python train.py --norm="layernorm" --norm_eps=1e-06 --rope_theta=10800.0 --tie_word_embeddings=false --optimizer="adamw" --learning_rate=0.00193 --decay_fraction=0.775 --decay_shape="exp" --max_seq_len=512 --dataset="wikipedia_en"
Each number is 500 + 25 x the weight over its row's rms, rounded and kept within 0 to 999. Layers, rows and columns count from 0. Numbers have three digits each. The size before them is the row's rms in percent of the matrix's.

# layer 2 attention key, 256x256, rms 0.0392, rows 154-166, columns 0-255
080:535491541498501540542481525515488503514572484488509510574489503504504505513498527531535474495557470504503534517462481490511485477484498483480499490519475519461504535487460503461502496486539501530501528515446486504493508461549446532487534469493514494519479533476491490537501520471515478489518532473486492468507508455537517493486502497479520464462538494487512514490519500470471528492502497514532508439524517476447544532490498463528495482529485539509490498528479496475565482482517522503537512488471509510501544472519513512558510520491497511464488547513470498482527532485499462476495506511517548500469506513460516504532499474489510481516479512511488507519519501506493495497508522461481477493464517510488568458577455497489486503510515494519481480518483437498499475491489490
088:512521502501492460473533509550508522482449469481497477488464504495525458512494471472455505462430535537487476495510503452500540546480518512481494473499545455531488509523523518557467523519488522525479505519499543472478516490503500468539488480458497488501504508536532487511517499521559484508490472489455484547525491504468508498507507473516502533490492537504465486498519520549489432495534488524530518552512478504488477509485514516461468536493509514506513477525515500522462497499496516486499474515475497443506478486513494513476520456492516493528528441468533484528451496487488529535525497487551511478488490518507478521493514496479490525506494505487486450515468483476530483514502480558518511490516519527531519521496527479486510490505500540473468532502487561499483517462524474
104:501483552459503488547454512481497481518535486474486508505498493512476514512491508526527540498522493496496506510490515489515502498515486503526484530524539524520433541493499474482534524525530491482493467498467494512481525531552499520495518545508475534544506519419514499512459497510507483487492536469482468492468495467511513504507512503518502470504500473514510558509473481514504488493484522501556480461484520495515571524505480458520539476525463502509518551523527548504553460485499526512529519505500529507516519469498542540482448508494474528477516504490461508487479487502496473483476495489463534477453518534474499494481477496475523449479530539492488514462553501521533544506487496497509460539459508484498522473527458500477498476490475500522542484513472470484527497509490463
101:466482470485510498532510483528449494499561524494490498468511529471513511512496514480518515485425448537482506543524461493480517506517513472458503494535512521466503486483502493488545493561511553475526501515516491488485471519547527513484528547495486488533476491461463522483499491488496467502501522502455493475469487457508507529499520501559516508457536509554480534526481478511487466490485557482514504490503463524509485505507520481523539483511474494475504513497529522507540478523520509507491530514511530515510516466521489518513500513494484484489481467516476499505505456500479460467468499518471532494445505465494521487486542453512499469514530533518510510454514474525504524498480517500482490495466513453486520485516453476522497527476484515533554520497447545482530485531505454
097:492474474477494496558487492526479502515527481497533513507494451484480505502478503489503522503514491507530538496489520476538496506514505525519489503510540493487499542513525478494482521489510484478539455473512488519479533497513486502528479513489513487533529475468504496472467549496498484490518532480512478478524441490474485526501444492558507496479507458458504552506485511499534508512511490519500487479508531560501541554469513487484516493517491493506452531521534468483531473510488516547480510498501510493480521515514495550492457497459498535452477457463445484504506538466467498485522501505474490476478512496517484510502454514503555429480559517509467511440558493513515477510457475484483499509499491486547500472492467467504484481512487496528493491499465483447552500503519459
104:549520482470501519516507519515495512521457548546511471474531497520523495503458521483493499452502481477510460503477488502513497517515441486520499509499536498460532482450520489484499490505498443513502532428515540495502508492485482520531494494504510468436532495514462481520484493514539527535522450569546498493539510551541487514522495483522494491474544535483484496471503500477511530510474458478480505515480486476535468497513497516510445495489514528482497477477479466535491527497525467517502558515484514494495496515465524491477510484524490542501507478490498472501496508547517538502459530519528538524488482473511514477513538515499460533493462469514504521551504539490505480500525457472470521459500470523520494508497519549501529512498505500500479498470479519504457484491466536
130:475499501494518517488491503461494514499481554501510540477501506488544511511508464493507529521494506525519500520493500508473517464514527476494542503470511496518508440488526517523532483491445500485481475558537489517516475505490526517479515490500499488474473489491450521535496526539496539484484434495513506540493500557484475482514510504497521508514458504504490489538450498520503474488484514495495505513493466506516455487508482523498483514472507496489511512496510499537421510485495500510446449515523493478513458512482492468475509458505500527528489454537489501508474505509529519489457484517447517523508483493496508491498521478525476551490495524524508522526490495502458562487562516505507513495477509480515473504439539497517483478489454459546539536451493570556479521519477527
072:495472513497485528532498504501504504521566490474505520541480490483494498520484518508551474501514497486461520498473517526539487503504539517492522486505455532506506524496467483472471491468536509495500500493464537536514496490525476515491501481486522528516501524478485482560494505433453497499508523485464535472494517436505488494479449499479506485490498499524512540486495474453468502494518525539532489490506486474450555525477498518496504508504496527513507485527475492494541506502498503519552510496491464527482544505494502505520505530474490496486505539537457506483506525493497482502528518458471539501506517518488533500544475489528526461511500511515460513479555495517484483475507509478475473496478502492498531459568447509497465489532524454561514491577484438466521506486469472
094:490510524527509477501519477500503520512491486518527482514496509519547504538477468473471510508508489506521478485505471474498468504496465479496511505490460459494572537466532534512493490513479497521507501535520519470484536494521441507519514512512513439519544506530510459526506542550500478489489450463476488504530485521475509515502509489526510493522497498480484519502511456440499490481556473491480545524492498535479488525481543508486462500514502560468479485519526496500481526484492509466467490505425493446483536486566484537494549494503520515491510529485508472491486516519474550448497491492506528472490548483521494520534488485476507500563482464533517449515459510462495475495489488457528498492521520507526532526478498471492505500465488517476513505474502513500479468464517497
206:459492517482512505499481508469481468479472570479526518468496500495504494493542471530511545511498523506511515510508508510474542452500525517504532499499521533522483457523518496524522497479476492480507476502522466505543458505481537492466507534484512526484468479493463521483495513478485534500503502512511526541489515545480488484492478535479495512505457492530478486523472507525538449516479541484516488515542445523504457460513471539472503504474544475501494521482492497542470489461495497498453466524538503508492443492484501456528526456477490469494508438522486484487511477476534486509487515483462499533484487493471508496496564482526484540444519540525544529522514479507469541493538515520484518496480504509502469482459525503507503493503486468525515549452474535537481531514494517
070:446509547475468511515540514494467506521528498456494544519475462501542547527507514495498506528541490499461479503540486492490515486477522515500553487512473514499476489478484525488511482504532519480515491535497475502493461469535462533494539527483506521490467529479488524558498501487513463471497518480481553462502534453489512482463454506471510527507448484534480506501482487509496458527534511510509508494544507533487510486470490486475514477501514471506440512520515511484519503490492529474522521480456519492494507498520541500546498522443466466489517512506456469503525463476537480533519497494448507483455479461482485484516495466529517462515545506502453524524495520511468536492519513524545486501479498508499500499518440479464490533530493497481495516523478534487511462487488455
061:490493470487518494477503486493486505493488513542503443446526569511480465504480515474479489492434506528482514517500469516445514525534487476511504495543503506487500466480515502499509487536430490487528514528500546493481480512472526481495497518513473532500498480538483519453504487523516481524487505518499471524472505502503507483519542479511513513517530501536508500508513506480476511491481528497512523454441487530529467495532509479527484511475458440505512480476516522511474505498534490506473482552508519500508504465504497495498530465531523528527490491529527535547496491514492554512490437521498498525513511495520495487452524517461514543489501532493504495492471494475532471513481498465472525504516514436493477494434530502488532528442480495518564504448491532544484498481507527
090:507485487494502475528523507553505477503544551483484472483471511503487470486551493470529484479451513511484489476512494484529533516495508503471472493528483550472486512469506480505490507505493521480531561533488526516545453509494514481506530506515504497492496479520475502528529478456483513529516533509474502474498524481523501503528458518425509517499512512563516532511497514500493464504496553559470503533512474487495450483511490539514495508514455539524502468472454482488571483509511499496553511554497431505489489473527496451546544501470502488493478495491478508512514497490506454490542511462512521513497489474497557482505552509482482478487494508514490497528521488537512507465487528513465508503460457532510511456480484513503470490497476498472497526482502489532503515537485500
# layer 2 attention query, 256x256, rms 0.0384, rows 155-167, columns 0-255
097:522501532501512478525513491444511485487494520501516499463500489455510461438527496482495548493499513505508549511532502523501544464476509501499505479482514498493514519456526475473550530513532503482473500499498456454532489553497530486475529523551489474488504483512496510470493514476505536525512511545538475507476488495474461499500477519478504472538483502552530516478518512518503502523444562458537489493505480518524495469535520506488519506496518509498501542510493486501471472506499514499475517525502498503504468517517501485521522503472509501491502463495495537455486537480515518491512487518449477473515504535449501463485518521493486489465536525499511482459538535467523470494489462491508504547517551476536469471436471456544491521462475517473500497461481536564489498494520495
107:491473457501494504464510524507528537476513470518518534526492448484503475459462494487531480507472527516509483493491487441498487471494506508467483448524486467471539524548493537500503471501508536531485511518551516555475495537527499480499461496498502528504490500531517491505475490522509521505518515493507515535543488472502534509483479510496527506480496482515483508508469558514478542510502488484502478541471516499481509532508471501526488511494477485547503486470500483452487496538522524508503438463474514490460495464493517503514474515494446494491499502502511550513534513488486542529489468490473500533498507463513498508493471499527503469469513518539468545479461478548545483496510484496530506482495459476478488514508607540462483496482470476442473486504472511465530503502496515
099:502475485491463498497469521509529536480483470537514520521509455496547475439446510515514488491531541520489466497492483493509515495479539515483506528516501498496516520536532516534475475525518520531485521508539514538473517542518474500465508492517498572469489534496515460513497471492506501513508527476481492509520510515512566486500466478478515512487461501506516460508469515526481496468494487443521515518477471494450536534515529507508478507497462470524502483481520450506517506504489531477508488485495506492495470488477501539510513477482481469485498521518499566506511520467510531486503489504455505515535504502513511496509483498519514556461483450535485519517485475538529534470506465485517492475467454492498514527499591516464498520531470450484419500521500513477513507492489506
084:505519495477481486519564505499513528491510441505514501495485492498477497465482510452498570538449548482467517468509483454470463516469499523466483468508498477498511501499524533522490496524514512488463523524485510512496519523482511478457493528503502506479542480525498497506505493503494488529491486492466467520513496489499539518450512489529532483477510510498529477495512485455473498491472541489492474563469496505547532501498478518487493455487509514528519484465487493492516506556501525519512469539487547488499527455459540486475527508513473480539463482471496528487540469465455557523497481505528489531499518455475518494484455441511531493506513504544499514508446484529535466465483489535525508507496499500482506492505549519454469480491494501501486476506493528463522467463459487
103:513493533505445478538540476486540480467521525499492489491534489498513527518541492496493524491537505494502510501519491531518526512497477552510495506457537555481493494487483467491514504512506479523469529469453491505499528491481527519535558487533484489494496456527546477513510517553501524477472499513428504524485512478510483486548490494476493475560510467479464508504462474524490498477479547514488498513475508506472488461507495535480491515488488545500503491494474516515478470517497485480530491496498484511519544558545487445468476498477506574530503481494475535499453501527500493497520472477524482518492471529521512529514547519445505494527534506473490477512466495457470481524476498467537492495496512506501486492469465502493502490502504507501580481477475537500524527540518494
098:486529512524515483460480538513499463528462488461465479522443501510509447503476514518451486506502500530472501494512540518498534524498517476483478504483547494495466527498477496525481507493501520501483487511517488460537528528501534538514516517489503509526534494531547484516512471515472526525499535451503495490501518514487475482509491476482486549483491481545481475499491509535487471487512505472489525512492489497507538483542528499540493507514546468509523470540514506516535524466531477491509475530522457502492521505483508476462476479475471486474501478494513522499506472507484454499516559528501497499495433502570469479506507507460451569476456511508496510523531516506532517536496546482517512510454506546546488502500537510470512460509544537471490496492532508483443514529487471
104:497517483486475517482496470517492500482507471516502484522477520502473497542471525471535450474482491521499460484457451449517466515517489462498492511537483511449486505517474495472484474489505495481525501479476539519468469509471494493498452503473523527541491511481495539506513431523525434527491471486540490502480494509543544517509498469544488471468510523493509501493552511507481547498518459537534513420478496482532507546482513489505477458543468451493537456473544513505525510506517481468500522505483508468503489495490525488535478539497514528517474522483484478544520476546464508485467476493504490499526503503531488500482452525528491528521485506489493489503471471521515502484541516514482503500524465487445512510516521527501479502488530519472449489507509445507502478522506500
101:512525489506497501533498506495511498485489532527477467445504464509535488494494484460491537529473506479521525492549499501479504494478511492540476493506485491508472507472540506508482503502467493418488498487495473488504484531468527479506472526543481480497500463528508467480468505460486511505498517544519470511490493545497506480478527469547526531497464488549517528494511520499498452500511545481511492512468472478524481455549505529515487525457518481496506475515483484523496464518537524470482511529504508506494484485503506485482497484518527490510492497481489484472491524467464478509506482542524487521480492564508493467485559480452515532482504463501541512511507513451523471521473480485523546538490559473492475500493504499529529497445481522499511525425534562540452514454495513
079:472542517495534468445455523470481499520489492507477489505515555520519494511473492538499488516524509475456494525491514526498535536489493488477512534484532486537463519504502471528496513527531510482494481529531510548521484473500502548441534495485487522488522490475495479531522505493482457509497519473501502500473520528458474447473487481505513504504450497532514483510465489529497466504511566509469534490494485491521535554496514496472545527518522491520496490534490496501511502496489490486515486530498479501474457488496471491485533493484537508490469529497536546527540449504468511467524506523480531505474483505533446494473512470483460532482468506518504470547535505523522528518477532482514498499458484537472478482492541512506470447496548541461548489472534493538468499493493485
088:500509453511498561509446500517499526519526476552468489532488505504501464507493505476513454465482516529497499462464524460493489497459490511497493488546461442480449538502505505474537483524495507508480466541506514499443488522523464520464459519519463520510496501505525491492503486454512484527529509474532495466476484519506549505493523476511499486505480578517532488491515501556489510472502517513547524477471508454510511525545507485516462534475477458470501481507522451469510501518511507464534492516482504492492481485499552530527489488489513468475495487495491504522532531547474513482483469487507511478525488519514494486450463526497490516468475518488520504520474498492547513524493516485502540501536529480475518535532549549500498472477532510471451476497506497512503489491525521
181:474455512494520468479463532481493462478465524449518537465491490481527522471520457521508544510495557496482512496535511515515536467486540536484537514474520517529505459516522483539486512474486510489513491517540471505536479492529543494480514507486515518482486520478482506509488511490462528500513523497498551522512498518478490485472468525482492532486474492530474453535478501539539468524470496467474477536539473532494485491509474555482511515487531497529513512519476490533478517463476495533464472507510500516474459506464490487499521458473477469480493444524486488482513468478546504525487533469471515494493483485491482497528539475513473534462531529544506520525527475527479542485516490541495496494490477541543501491463516472495493500537467479490487552476480547494477540520487506
103:523512517470413488520511458495489448475517503510512490524493523489513544524470541533514488475531509525495482491484459470547512476495473513484522538518513511506497524504503500452521522493496487467497479515516519491496473475509529494499490496524492521520434521447504517495511463493519459542516500512531510545507524506548546474538476494499487470513509480537535505504526481497531519483498493506522483475517525477517472526476523495466519476542468483498501496484516524513532461482495494482506536497495514501526440506504496491551526504506506506505513505507476507565528535575505480496476487532459508481493551533459451522506498527500485501527520495491453514509482501500465527479512507490456473456551439468443526546486487510508491534507533497465470498493508481510500499496496485
085:504520473533492522480476468509504534488465513529486483505469523502544510531482497562515476525511479505480462527528478527492492518545528480490490497521498493493527446498487518524492474527489495468504565500564514528454495456485520515499492479478507549535458520518461461509468505527539488491515511507513538460522520526482503515514493523483511478519490506508509508520510508486520489500503523490491508465454460474486475515504517486494549549506503523499461528448516564487471513491509520473471494488508427503481484506501479491497525481521507518472541492468519521509469499497505497508534470501469512535474513460532505541502538514513440488467491457498498512547474479512457497497475484506488502490465502511455484494515534501465509515470491469505466530471481458526583516499496514